Part of a small language model's weights.
Size: width 192, MLP 768 squared ReLU.
Architecture: local attention windows, shifted keys.
Each number is 128 + 24 x the weight over the matrix's rms, rounded and kept within 0 to 255. Layers, rows and columns count from 0. Numbers have three digits each.

# down: layer 2 MLP down (transposed), 768x192, rms 0.161, rows 281-349, columns 96-191
# up: layer 2 MLP up, 768x192, rms 0.168, rows 282-350, columns 96-191
down281:104115118098184164139144112118146111126125146139123093114111127148086130140104161124134100136133121098125131155142111119134112075104136139126114109136158118132134099094119148134136150108141127127093163108146116130130112129111169079113115146134128096152114125148081156131112146161129151119
up282:138139131163157097130130170106124094120101105146139140110101146105149162145115134120120132132135101131123140146124160129105120112107162116133127116122142119098066136148106113135103134087107145122121092129158121114145129158152157136119170135131123081135108155085064122113128106128144137131
down282:130114135110161129146119133123094111147167158142158116138136099157173106162185128116137129145176083161122113134163121090122131134109141103141137151115109130143123148108147173124155159150096148150151118085100099149108155140117119124113138145122146109090155120132122115107145115070148150144
up283:126137111139121123125144114138096120118139150142177137151142134134114146095132163118108132144135115154100112140140159144136109081152102123131163142137133094103082120130143095103084126118130142130138154112125126116108127102128120139127161104137127153124069154124119106125126143125094176153
down283:136099145098124141125141121133094121133141088116128157102102111149166146114164164147135122144148111150109105116131089118132082125136149150132143148145115137153116118096138190135131121121113111128131128096142125126102134135120136135125123146122095141132090100137187121109116147071153097109
up284:123117149088146153122103135113142091115117168135125125140119129088165115137106122102117127096153135082141154117130123131163143090130121149107125122158148162094117173134133139108109083167137093129158121170128159180129177105111115125164097164093110127103114094095135105134117108127107106158
down284:171104096142133111175149141122132109145124137099113170104103120169124157151116156108150135142126111084118154155132092083133105148122098123118129103123126124134109141099164161083116104143157124097148083115130140151113140145100157148180174120149129122173139114129160116149103106103133117117
up285:103136077121150169127099154136085110135097110108112132121121090086133116163101104103120109080169109114103102145083165113161150122106142125127182124142101093097061139099135135136115109136111123141124096121113126164127139155118108161148106114153144138164140121155140171089101123129094140134
down285:111097099166188137139137076143076115136115127138120154072127118138112133146134134125141126137212114147162099126113146150094116134150108151121145165107134133121169161089116107149117133107132138153174111136131133118093132138094135100088123145122154140123133148077160132088111164106114130125
up286:130159118157100155171150125136162110167173122098126122117187147087110155128102120147167075100110144151171096145127114138184111140165134136134082064148087112162138127077114131165124103151101115085117133139108132111118121156140117131138153138164124098109077123110088177090166043136157130167
down286:171134144147140138153138170137119111041063128104130087122097121121160122144119136126105113126163117149069167169140162150124119159116151111080106158078150145123127114091086102131142127103140143166124166166131160097117126102180138120123116136126107116160167083140155157140140147123131117107
up287:134176092159106117135110102070128098068149147152148147139110150136133150158131140150085094120148157111138118143132197159080149126139118124170171155132118114109102169136191057181095118126129107134146158089097100150090117095147108142117115100081095162104131117114154161122142145089084168162
down287:131124098150047128110152118191122117142154135185167063158087141152137105158109104139116140046100130179093124163100156122170097130171141154100132162134100100105144160112148126097106101126113100105141152166106143125134139145152101104150110124095140092145165099153135062128121143129149117108
up288:143151175112105154110157130129102104102141152087144177107128119127150123155129122107121127128134166082163130088133118124156127115187143091079131123123102124127105140125167156140114133149095126092118119106120114132127134140044123164128181131148121098125151117098121149129188109120126172137
down288:122151112145143098160104119174161134135098113119089138089131136102126118111085121088165127102114089137132146147132110119134134122144124128088151150146177155101131153108120117096088136149108119167127133128114108171115122110151126105129127116100124142111116082162134128071086132148106173162
up289:124113105127133093154147127133100158122139156124108162135116142105148144111115150126125123092118102123129092114104150167092153131133125132116115131123132129109142163113117137149133130139125141156120164128146147102136098131119121133118131153111148159124160133119109135123144111106111128184
down289:144094139073138122121132106110116152119115130110111108132167143127124122154115140131111130136143093150124118100138122169104127144144105126144102147147154136146144149150130133110170154128115118128165090114067125160126133081107173127120119150134144100115107101114156107138117136142115104129
up290:095161114136116143178132135117091139108113124113142104100133114148122129142139144136140153148082058134156109103106189139148122168151101098107117125076124128113137148158154097145140116129061147142157113128131092115146089158129165127153127154120150127130100106162131155168082100080113127127
down290:111064118112119095138109157122170157135103088151146131162086130096119114137134199117126145120113114142135153103116116135111107156117120117119114135116146098132112122101098116136158168084117149172136140173114140151112120114145204101143102137101097139164129101124108147169112145121128153147
up291:117132115140138100136110132142113108096086141124136150128147136127121149129086130144101132166096128139145137106119181123142191125102096134141143130159105124118083116114153125108111101156123118153188079181111110123123134111122157123124111133133150132137132115130126149138111065123117123148
down291:132137099139127149143189139141102133160150105116123110118135128144140126141176143137113139143140092112144128073105157120121133141096132103159106162101121102122136136133154148141126128125122123124115106133149101129136128113118155134073126149115098156106113107158095105097132082107158103142
up292:118151121159149170146126124106137103110091117137138163099195125189160087112144122151153130135131170116181131105113090156117128092110150136097149154130109122150140160077187120115142108140112092092121114109100120113152125112101081175151110122119117147147154125114092119146132146058140123160
down292:132085093118141118132146149132125152154100132120071129146128124121131101117116110162127144105113133119129116133135120146141172170135195107112153138102102104083124149169148147105126109137136082165115111158143145129168128148169099144131137163158104117134106142160132130117143166120123146147
up293:105118159181126123137130122157134123134165114118127100135110106139138117125112136122101089124154106172146145123130101134099133114123152119089152141078134128102107131114118132148125092153157150109145100119144136133156091140118123145091128116105126140115109128080154136124119141129101146151
down293:152079115136132105123141130103087125132205112117103143139114121128174121153149143103124100132129120138163108161111133098121144138123124109139128164132121108124108136132133140130148188112112115125106121100153101136085077163122143120163126114131118101135134124137172129126112127070156134157
up294:145133153130091130106175164136142144138161123145122132152129137105100122116133090175102110138135152098089129105150114145139114179147174159133136136102109167105105201159157140151069115094133124119112098139127131103132179125142143119130138130077117183076128169128126133156142132102141141168
down294:125147140125128160134081109142154138130125087122154144121179095100166146120141142151148133150117135123102085100104137139155119137143130097088145081161142156139090094144144133143128160152148129083140101145143125121139149136096157102092130151120114133126126123128137125137138118133164148061
up295:155093129111130113118139152132112140144141127164106172142145106109103110091143125117146149167122102106145119146101115132107136120140079162155140130124117128158146115134122145170155136118156158145117091100111130163134069147088107113131180184119121155129157134141116120102121145116138091151
down295:120117127114136136160117121065133129151160168137110111106133109167125173135161147121115121130130103171123145122101173093161119128129156096154143189128161120121102133114089158137145144164120134111158116124115107114119155137118131126105104135156113124156123130133118121098161162058138119105
up296:102162124119126089126121132110120130146187140116088141143130148142162154097087133149109098124154131108129128127119130152145105183147123132129101121123119111105125142115195154138133077116121118151138138152111158101106184114148167139119096082114117156158121137094151115076121130133109111112
down296:079100118131156180140152156139135099160139123097149093114148144135126100126147116145107124160139112161101110124135133109108130133116095130117116158144202113133134170117101121125102136122156146098132121123068102109088164122094108137160113119074136104148140108128134169125145127093106110126
up297:077130140146091139183161164153115143140108187078122095154113147156031130160159074114114139083106147096134112097146117086126175176116166073110166113151122097124133156117134145103139142108123136160123123171148146143132140147162112185118148142114136119129085103105142121126094128109122103155
down297:111129162162112097109099165142147128115171130115099136128147181129148114152145086110149114137140152134130096174143132103108147168087102141148077092103128155142169162054160142047105157137089123139083150121148103145098117080135133133117121107122133161158080129139132087139111136123096099127
up298:124142120148185094122163123119107108106111144105163110094143120135083106139130155115122124131103155135123104135133167146109134099149103089113157161178113129136123113104138117134124171082129161093111117159157132114112148091118093146103132112115098105101090117121106143124155139093126112117
down298:111118108136166143116119154101104151158099130104170143133135143163141158174124170118163156159131142134141118126180165114102144134099144110132103142162079120136125135161144142191136134126161141132121126103130108144111134177129108122197167163128105098072091079143126049115135125119169096122
up299:136188160141126171132160103112134137150110146135113151107177143147141093119152124106069131113141151141132101101114147117165129134124084119122123094123119166119137111112138099127110137100114079129099086134137114149135127107168135127109135148169086101119081148104114127126146086128142116128
down299:125128112110132108123140130111142132044131114163135137124121127116127084130121124148144128124138106140137140116133113128071141144115121115116141157141113115103128138169116141152144173095166106121112125105109105136105138149088129126086097100104133104168107109180156089106134146132141156102
up300:102102129095182142140194098113130094151105173093120122122147167143131129150145149101120142119137119129146121139113152141108108120158134150139126128095107156150126109129159135147121096149110139134132146093137122133157125153119101126152093163113140126122120100139078144095134147131112146125
down300:134103123122091127121132129117115091174113117073124175119136106157186124168118088124109117144125091109106089161125157114141153119075158126144149169121110146139100098136118154141154131132106125116116102106132133117136149153143137106142101164130126133100139097094103134136130133158127110106
up301:118149115159122115130109143156159135118135140126134131120174168144159138071111131161121134087056102109169099136111150119120092120122159133124132111130123089140118089107128114124134104106103088140144132135118093138109151126113134131110125092163156166138159172165132127139135132129131137147
down301:107174108131140161111156132162158139149113118118104128095158117119157120093108143129130171130135085135148107142126094160123143127134126113145078154129151121172105146136140142108131183083147084118144098109120104140140119111140144106150123093109145125117146108134153129094145126104152130134
up302:122161111165104096119093128107149138168133152099137083120119109121141159165132122135067116116108114135134127133128160162102139097137103120106152108099123099102132143085129112152085102106144203080128141137114123166174102143133115144089119131128118144177120147070114109141167140138129179161
down302:155129118110129082143093147144154149171170100139128118133095118120166173157116115082143125137108153125124123102121161096121114093102164166151150132172138117129116145124125160155134142149150146103125114114081158141112099140140112100146121146132092118134155129083134107132109100150117108056
up303:116131131109137082152110107124122169154130138139120138096104097136105127135135139159130167123145173149086099135111108092115173085136110140152143137112103143139154142149115147144063139138102133096128109157104141105134114164078155161129146092078103145112143142119146112123119136075127176151
down303:100156109132118129142126147125136104143137153104164080137115121131133101115163134142116169101143128130168084103150122157126110159108151060109085147141143142136112138145140122163107122134127106156133160169107117122173145124139102126142081133122131137134113101154135148136118143130094147124
up304:109137117112133128137120130106098149165131112178154100111124122157159129111159158137135100120126159146085085144122195117144125113151108109104110127117134116168090140137111156140114118113141107138118120140175153120103149153160161123149159130127145135147145162121127144107134111141130142135
down304:132082143121127126104110128148102154121155131088124145134138139173094124135149101121128134134141151145145105111099095114118109131140139130129096161129092117140120102119158142121112156175102145095169092108130114139156155155158102139111126120142074110095138116088136122103112137101164128076
up305:157146148143164114146114154124077128136089144104140086129151105113107127121144171165052116126138163111162122163104143152145122123122138146128103107152125124100109191127193138094088147102116111160159103176116102144157121149151126109115136127113109097114112150080121108133156129108069125114
down305:141139133153129091107144185171114095112109133120117145092151145113093153128124096153115111136142146134148115141115117131073154122115145137171092145111141154132183180149137165113138136139096101126124119133151128124137108107106134104171092097106114131095095114127146107143124136139135124106
up306:099151114095138117172088155137119105139138118137146143113119163142091127103155095125102087100131122128143087096132140156165144127106084108104151150137133086101130134125114100137142121139092132108172133124166127143135169153148106165177109103140094128136112129116133144147135144126152150148
down306:160130121095146104097097166161168160159116106133134116088127121143109124110101074160093127100150150103134121100126145138151133116121085109122089139145176118147102117125084118094153120166136146123137165115171122114124143122115112179141089107187089135145156141122112132128119128169146132160
up307:123110071116109121165151096154156171130144079125138147134149115107160113137123106102126104124135115088121127109122139115123078108162134154162082097116150134082135140123123135118125112146142091114096122130148176109145104162093139114152141149126130104094158167080133132145125099114120103129
down307:124131143120130093116152083122130176100106104135126159099125128136116149133125128165135095092136099166134120121089140121129150123165169126124113101170110166135122098142117187163130095207153137132153135078116130111118162156134127110120137125146146110140098143191164103113132142125151107136
up308:124137112142155096157147152138117113187137132100125126149120107118118139097069115096165128114114090115098116115133149154115174150137073105078134095135120129125123162136120089114132118150112127105112123092119151123176114148120086108147110155135134120131118140102115136110148110055139109141
down308:128153135135157131109107142147140151118130110134127118126133126131163118161147115157176176115128158189100116124084154130171101118143134114152130138132143120126134133158095132122142165157108129060123113126107070122110135143143142117081178186101129136124106117139142137131125108147115172105
up309:128154131105116139177158148106131132090122103120111116165136112099106140122156109147081179106130146168092098139140106102083202139126121123066098128132163099151119152083152094085113155099135146078132097135125135140144092133117078149135184131123134133132131123112115095147189127099129127200
down309:138164145124146140164102083171141105134106140114092091136170134146167140124087162114142123155167131109096120140116113115135132125112150166109121085111200123091175137140134122123150110153146185138142132103151162151133103107115127097146129115143177110147133127145086116132173123139117117117
up310:110119132145135108181091147096069131153078062139112119147154127091158157082134117113121111134123131122160143095124171136122157152158123146152104147164124139125095135155113144116114130182146136149158063158109121138104172130085113142152181109077137134148126137109172152138115102132124137136
down310:144134139123106102156120151135086122130138103114171126156146109148153130110147134108101127137133140133110089141107115145141120141112111145165139134145113123116149117182137177105114137148096075087122118099133149101085140154107156128127132142135121096101133151122154100129175121064150135133
up311:120133092153099117158122085119098127090149157136117100120132125132104149137103126088140096137122114143116090120143148152152132136111132153134144142203114098118140091161093112095084166119130163089117137065108125120140136110132158179146144143127142141104101113141113118079142093113125117137
down311:121095130148112129123120111114119122129105150153142117100101113207168130146161124114141149162136113158124095127157097115123129127117106104130150130143141109118140135177153184136127157095118154104130118081098132100119161182147147146092140157114122119093161123152167128119123135120130117139
up312:097147098168134123114136102105098125060091144099104140129185143121171120093123139160122154110127107113144123135136134149078152138131121117118140145120114142144140151071159124112122121108125110118147096135135115113137100092162115127134137153121098143174111125117139135097140153061137108143
down312:126111117120141100145142149122126101144141116125162152140137106114123124129125131133135121146118105146114138126152137192143177143142140165115147141124158132103130114142146114135101100113119121129136119128108125117161153138144140126057130175124124127102120110128131107162093161128141112132
up313:115180138137122122180116120158082118135105136128147122150150144130089136143086123130128109176114124132088142144100128163109115140099148155120136154096141131113142146159142170124078084114157132131119089142126169101148068101131113116161118161112133160096127177138133124097148131087163161167
down313:140097132151126096140087109154075100130132128127142117117092165118167147165155108157150132105125124147106126143129152082125119100130098109162147168164158115129127161155156180179183142107185125139110135110111115133098124140102149106111131143123151122127098121084139165129150138150127164104
up314:072142142155140154175168127136124095103161114146105118121126172141145120166136147152156081099103144139104082094127096139081170078126174100137156167130089109098148127155099167139136117197058134154147114149144125132133108150128120180171140108129146138169124134119139135146157122122116148152
down314:144100114107104111077128135141140133141117121152115138141141121093147148128122133074111158150127122117178141145104183106121100198122121161147120169134160121161138164082133104130072129092176151103122112062106112113152131115090143128099106113149160153117144077132124181158124111126067107123
up315:120121097104129148135145140124123158072129126087129099153133149136120105139091083145179083151111170130179137108121127134112147150129116098143141152122150140117115154097121146137117143120105160151154117127087145146132132120095134129118138121124162113173134159154171100105115099121089123127
down315:139142152093087142142141118155113100125134097106149125116140106148148141173117146135164132118153111132078114122126124137144098094134096120161133113095123120136124111162163171128109143106121118163116133115142128115121138158095109138123092134125116125092172113156139094076139125127116146115
up316:139121121143099150172123143150118118102124168116153166147151102116130140119143174136104132124132128137118095148140166164158128127198140107123136142132119099126159115130163107096159129096087090164116139140130140179124166092116111145151160130134159122127118128159164137105084121134106131132
down316:166128162120114127149119126188125138112096131108118142151119143119122132136134096127163092146131124137123119147136125112136120142152142094102102135134135153099152138158143125133130101127114094125095141105159160168145186101109125079128156128174101142084126139109159113139108129111127168150
up317:126150125122138131138142119125162077153130136140113148129116146138136147112120143141100142120071130136141124161116128137144090122125127140130132097169143112129149148138142113133110117127116121139116121143129099142126084162152151141165124103098111115115140098163136117169124105138098124130
down317:131074088099118133128155134147135102146149127126152107174129125136143098132141162076126137128147124126103081118153133111123114105138118106124118130133109120153135124143122156132137150101112134109139151101165107123131135128114107113143154135126128119161115132106136174074138108131138124100
up318:082149171117111143107098110179110080148120116179110131152194107107124118114166117124122150145135139125135140142130091114156096142095137121159082144137130119134154133087103150155157151118096126147123107143091090105130166137117143155143151115106084143113127104127128078130105119133174136159
down318:096127153113105112124138133151128142136151113115124129086144121168146120139142132146122125148160104155134136136123144091143147125134129132146121142128145130108125144142186151110180178115107112118132139098144067127120121127153141145130160120140113097118163075140165122083152122073181138143
up319:102106155145188098141130131175126155161117164118157100093170123119132092149099128149121109147138127124106123122125099103124131104131142110160115103140122146137146104074131147132151144147116110150152132180142116090103195118111113124070140114122121112149112126110150121093108150108130151142
down319:120108155106111118163146084102110080167145123184159105146116124096163169169168136099103142093143137153122145126118151114114131106117169096101153135150109147148136149098145159178113116137104123093131152122122119173099125139126078124115136157155134146080174102151132115109140123105150137146
up320:082119158145179121108168113126137097115118118112130130116164109164088153140091144169110137127123148140125132116127117103158152079129111164116126091160141104097105108103117146144133164150156124133127075086146105135133103140137110098175139167148131147118144081143086181130147122125115120136
down320:158104134161108120128148134177129092136150081075145095118082141095150130161153113131106126120138147121092124135125116095146164148110122152146131117184114092089126102104130122118115135177118194129118088120161151154111161144154147132132076122153136127150129094133150167160135066113181149109
up321:107145118140140164129081146115144122086145141082160105114164099119131109104089128101067128135093076081111102140126117150168146182097142151087153150131103121142083119106109110116083153153108117106141083128131159157113122130100141096152146133132144158122132123088119148105114112126122142137
down321:118109093142158152132130111127105134112095118160108097154093130093135093121096168137133137160125099105070158153145146138134151149123168146133138168157141119145108106134148115123139139127101147065124093124125108163109130143118108128114146121189147153116124159139133136119178147135146133119
up322:081126119175135141119109125146141156148129159121115137139134142141123150096131140160156113116122103124138118117108127131091127167118133155116097148148136109130122124121130091125097126140113142104131135173122108116130124161142095148131134147098133115169133142163117118116127101133144133114
down322:124133150169105153139154114133121152151145144118097127137118124119126139132143147114120140093161100119158098150141129090105083117126136127118113130139131165130112136160125142110170204121131135136124160133132128111097137143121126103123085112113108120147120118154120148114134123143147128119
up323:096121151107119134119156102049159095124132133103135145145123137119137095120152139121111145090062126132156134131113109119140131116180153121114114150154103094127110129141168097087140156131091155161144118094131131139142127160123083166184174153141155143155132155148163111128110122116123112175
down323:136150113073123112130117111099126136130132119150133169120102159097168095104106131090132135144114098183115107121158094153126138122156130126114123122072112102178101120125146101069137125107099112161112156083139127150159140129134152134104155112129100128170095109161124076088151133107110124185
up324:132147134154121186136116125090114134120156143105146110117112097125141141142110108150145076071138144137148098126126115116101165157117118094089155128110103109141046195127167126150100128107162080099127101157103148099116109177153116173153147131150101144081118112139153162118146124088182144172
down324:152132094168143113109136139126131118119068116114184142155151144121165130166101098138084102091134139108147160108140152114126142112080100073074171097116090116126120171123145132140123118105150141108127090112126112133075126118110114131094120119136110099125141117122160132143092147091128160151
up325:123111138111135085144095142144112133165133112129141159145152136122080131135162115114122072114116147143158108129170167116153143145169110107152113113155133152115111153140123106112096113102160126083144122132205128124113093101151124150137125152111152088120076157098141145138118144106142137139
down325:111117136096153139142118110129147101134148140105159147109133116163136122145155137132135101075167118135134120114142137101117127110151138105117113141092097122164110153163109159138122108165114126097156155124107133135115158117143127135148158098132114093102148126145101138144133134092107101132
up326:096148148089147134144129139105165118125117167127170188131121142086148085078102105162122149161131116137153152149153121142164190099192114115146150110139087130086140110074094103110119117146113152178148149127152142121117152150123105131083160125111126149101088083137078129114115133130152188139
down326:121123150116103142096143130107178079123136140091110151123145146136193090098141125178108106139097167167131080104122198126120120167135112095089130107150099122104104128137126202162127132152131184140159163092122127092137147102088117123148115155132157175156151146125094132174141090194110131100
up327:095130160110109179124151151148100157083152110157114117156154091091102137131120104165108118068141158157099108153142126135140124131139155133120126150110139091115166134133186140137143136117101112140172119135132125112154125118166110119104095134085143198112122170133126153132127126106150150196
down327:112115173134145131118118154140144112083139130121175129105171161092155111133156151158136124098127120164150130099114080153156129177092135105135136113176122137134096123122145124122104119168134131149115133116120109167122107091119094193129125134153145113149110115147144086097131144130141116141
up328:093114157121143128111133136112079088099092132123169112096207134122117129165129117113097140159151112092106129148141157145115179114140125112074087118123078100140101126093130122156104133085125148168181136110161107137140144126122114124191151131126096154119135151123121175085100140129154175115
down328:139104126149104128135104128114122115154110097096140142067174119161135137143139105126134150135116119142066131130111146106136131112172111094124079110104123139128142143117167103145133132139133138111161113118137103096149117155160143109107158145157124093108175135111114103164137094122163118101
up329:114123154120147141139123130160145125138178155061137148119130115142089166174120142113081114099117147111130132132119187143177120126139159104118133130154097111094141145095158104113155116120103114103100149148136145130137156156139118154178136173117154164118114084127114137135134138114156108140
down329:182062118088146164080114123148107116146128128115168129113170125129123142137120130114124152139130089142116137127093112098138095168119098174124167149116108133131128147100147145176165130161092148116114141096119153148119146129083123136142155150131107118127149090118130144146131164143149111100
up330:102133090118112105118154115144116105135156145101176150129129109145118126082103115140147088142142144114135150136070125135120160136126113116111143148107120126114091153142144121148122127158138135139133127103126140117138105136153132119106167149097097096123126136125143129097160127078145114181
down330:141125145129112120156136132103097150121123136124140133121178140125158141176127176157139106092144140177107126120167157149125130099140152126175132153118121084142136151152133127126108114123129108154142114137120133130112122131138154162135095144113104141138136123149112128107110129113138127157
up331:138164121134107124139130119100041094122150146154142171176118129141139161180128139124139115120093166100127097106145171116123113125157144125146106129119072131110100190129159123143127097095146134128131121123098090193148128161084107127115142113081147140123104153101144112132145146115097149148
down331:117157140139081184092087221128105093143138123152149118132169127084158150142095153115153089139137102181119128110139108151112127144076105137095122107146127162132166106111130095162159123124160091126124162158132120114114129094141178129149118132131156158178109165132108125161167107110101072132
up332:142147136125134077133082099176110112136135160106140102125131132107140104156117104086111139103142128142171155160110126113127140121103145140133093096138086140128135136133105125154140124158085143125156094175124112122189143131112143115100159177152118138130108155118099151097144145131138108154
down332:075121118138133143119126122143136147116136135122091151095115161134064132125129186112113118168127124131096116132124129083124124130113162140135126198137116179127124130122136172104097143132118160112078110110148136102115086135114125122111148146104124116139121112138136179125112129116153119171
up333:101129123125153098148162145089159159113097070115138099131118129144158177123078121132134136140099152147162125114120127161134105122121164132144120117136151113122093158089144135138124112144144177172133118166112124126113142153114125136105146091121160106160138187084102141137090147130153084116
down333:090092133129107171132114128147128113132156100130143098140139118155129116159144177114125138153139097159111092142137115130108116104152121102146134174124102115147129126143118154140159155112124100106101146100123123107123146118118126141120118160107105105086143157141156133107117120028146132153
up334:161139130162141159109115107093093137143100087128180164142145133103112131126107159125124107115157095140115030090113144126169111127117066129069142174172143117089133077133107115127118125117085126169122146130120137143133134114122094141156141090064124171126121121131113143132105104101140111119
down334:149105143120136133135172095090125112151149104121156113155119108132172197140159137159091132130163123143102095147135148091131119108133127126159125147141088144129127155160127159128117134148119136116120108138162133112127144162106092138128140164116096089145141120142149125103112135099143118098
up335:123136148119093097130133123124148125112131129108144147137175138121103141140131064118142082106138101151159134131124136112120103110119171109162155118107114105141115115091159105121145108100123134141118133125098100126102162131161119111123134136143097076160116218124091137113107180129132141147
down335:053082133099111162109129127110128121153132127109131116082140143180133114124192123132121117106167104147135109118176147153136139130150104119171130180126124091120075173120123106124137145115132111119147133100120113106146158121133135142130145123123124083145153151139128127113146145081144129159
up336:135136085133137154146130122151089119114137135112156114141177122147114107148096137168139093109123134116107126132115113100121180124138120072077137134115121130088132113141153088139129140126107130120146149132141076121126155121131120123154127114105109130124126143133105147113143101126154133149
down336:125125111125143140156104099128109088147151133094144173088120132130127132157119143116108146122128189176167124146123091075140116110158125131122148157131139135147105091136095160137115134102150128160105143154093114110139101135130119124131159125102130097133109117153137141103154100084157121139
up337:121129070125134134160109167095114148114107098108127092132146156146153132102105118134135135119120112127165145146145122142139115137150151123115134117124096146147164127130139090156068107163128161134135169122144122155180141121115132093113160102118157108123143142133115137122117093133115140150
down337:114121138069118125142130165122109146108147155146144164108137111128139115125118111113097143141140154160113109151125128096152129103159120117148133112075148125142155137153112143157135181146128118137124140087113101136117115127141116073134101157125124088133120126104145124135119132121163146123
up338:115174149126145117176121122103181158132121141143085104112117112128091153110117108116092158135131154110163125115068152170106155116126118133096113154155136143107137178164182142126116136106141113116176095145099091103119108159140097136178153122096122147141158108141103130137076118100128131124
down338:137157090096126116146131070118093146122135167122133121134194173143118174184153082127163091135112129078159133183130125134107103119098177123101139151146109148134084118158114156122089118094111126098128114161140114107118106110133114099143139121145103114110121075139142151120142145112128146123
up339:135100093134189164150185110091123173144141212113120144118165188162148117094110136118142142094134124133122131132118126151105103144133120127134121113121097128106121135135166099109121073148140145176150133146141159157122134135160125144112132151125165130155099171112137115086134131115113124112
down339:116129142103126154135160132109104137153139138125121126128114095144161124179171102119116061160150105137080133127124120157168123080154110130163110133126137128139151102159150159149118123119145110089097118096146101108145122117132123163138149170130101114110114102149137118120141142083159093123
up340:085129098109197120146126138136129111104109151146120158095160119117120122131152113126175143151159113148105096154073127138113161108109116146142151100131106133087081139148110138149115133141139169124110125117108106105138145118109173121190096103102120137117148115127166114126108135109079141166
down340:103141137138100164134133096087081112114111144056110086140064143095127091162121149154090105106100085131115112110149142142076165147145098148080132120161127092147134156125125108142106109103136109119155126088080156135091156097115141103093135165110164150128106115169124100078146135123100136098
up341:096136118130151118120104126097118143109134101144134127132160141123117146110123120073129119101143116124126059122121139129081126118116093088127116137152124161096125105112148160147112106167143139161152060127160131157157151131122128161155136105146116139130098120126126126118125124058110137115
down341:135126132148120184149157110139155154115164111147159171117135144137138133108133096115107141147119130133092157073096131109144125105149127150139114124095153161151113074143106123114113109142148119140156080122120129153144105114136155153081138121118111095149141110088115077150144137115101111111
up342:108137158162126172189128134146107115126120082085150088137111073139126119135123089168125109104095136140131120162087131171078097168125154183092068151108093113109111144142202153105099175132140083089186132110150142095141153121101106127144188129101120102122099125156071151114137099117143100162
down342:133117119098108121152094127100116129077162139090128121167136168133079148124145139114072129159139207129116125105164108112117166130178096140100124133129124132127148131111136215139148160138138145114131105097115131115099119162162118153090110130149176095128171144114145152163157095083172125121
up343:134180175142081124159126144115127121143124156109160141099168138124107152142139112135081116086154104106097116125130120145096104138127098105103120091161125119116112138129143103133122089100121103148130132123092162109113143117129147180127132111102109136131123155123123105109091145124135157165
down343:157126142127126124123112146131122089116134089139115090159110122111119151126110084098123109135158188106119112136153115125138158136125148165117116121127143108137134163104145100107138130091133135142113102089127157176087131155127112145118134127117118118106123160142106125178146131187171139130
up344:073120092133128096109126147117151090086170131165089140115113143107110135105154136125109120118096146167134122171051176125118117113140156131132149130132116123104090153155140133131145097129138168116114095102143135153150097163142099177095139088145111153121174145110106147137098120095101118153
down344:115105153148088115157130125107092062168093167065142154154101095148188114119195116119110093117119094135141112111162069111099127129099147114105156117090098140109157122135161160111111135096123149111121105124133121156100091160116114098103148161143121100151144156130164146084139112123172092114
up345:107111103107123111189116138133115125124124138145153122127147108174130134132125126109105134104106124085089125081105117099136157138140110098142093165109128111121158131109149146112125088170162113135137086152117139121128169168146082142115129123125075135101133106113105116151184094131135171124
down345:111098140149082103095125147103127113094142168153106125092098099148124150131141123106143122102094114123148120148134161130121121140150159124129152166131095155082139150143101115149097178117090113118142131094126136149103122147130142124144142127110127122117116119147184135125127128083180146121
up346:101118086141128116116132124137112123138158126125133112152150125139099124055094093108106145122115104113133138124109118132142171162184136083085102115129124135108111151099181141137114089148126118147104157135124127140182130168125135129134139157141114098138092169125107109096158149116121106170
down346:094161119134139129158109134101164076095150114097104150096150111144090135093122106177170115134128119149159077161108115122102135143112139149176143144158106103149137140104155112122151119148111113158106174142115104149092181139124188146115128144171119085113133129125130115116137149129148139168
up347:133158115161132152191148123108091118110127141105164138162147137129108125163133136102109128106143134111104137130139109102161158108129137074120105130134110117112136122129108107093107119148108129120114123129105135134153103118122157137125127128140130131124093085135146113146151117117145089137
down347:131113140113134106134128144113123110123119126142112158114147143115143131151154100131122115132126166160153144123120155098110135119100130104170133166111124087152125110158128156120144138115123147067134112124150097082125131178108156129124146136141138093123107152176130143125163124096140088159
up348:122139078156127145136113089126111144143085136112198115182167123115097140129116130116135108143134160070128177145134142150125152096138129138133083152128146105137114150144173141153122074130138113105162125168094124088120138133142132145135140155131159080121061184117137083090086145072129126163
down348:132127131132132076163133093165134154145135134157096150182100114126178093180142120170089121144170103097134156148098145182107151148102142131145154159175089118108096138168126123134163129114140156099101122122102103097136157102134133119115088089085150115106131099122109128148049120130159126113
up349:123163149167146117137091187144142068077109116140113155127142118119092146124102167131133134159151109145121082174109131118148133097146154130130105145158130120108154138137115145093107121177119101088184137152113178125126094191110147128144121145128116132105124107130082135088152101117132138139
down349:131158127160114141123094106184101158129145081147134114099116112143129137105126134073128190128132091137108163123134092077095110161117168131106133108136116152123092126128118116137134129109153112102108141061122149146141151110108174127142159152089146119106129123113121113144171175135133136116
up350:125119110106175127139105147145088093147187151131089118142153153151128134092089114124125091146112140112139125142168144134149108161176150086134097111100106156119088131106154099105118135139148165133146120145113111147092151084118111125106139100119125134187075148123114118127158113129104167129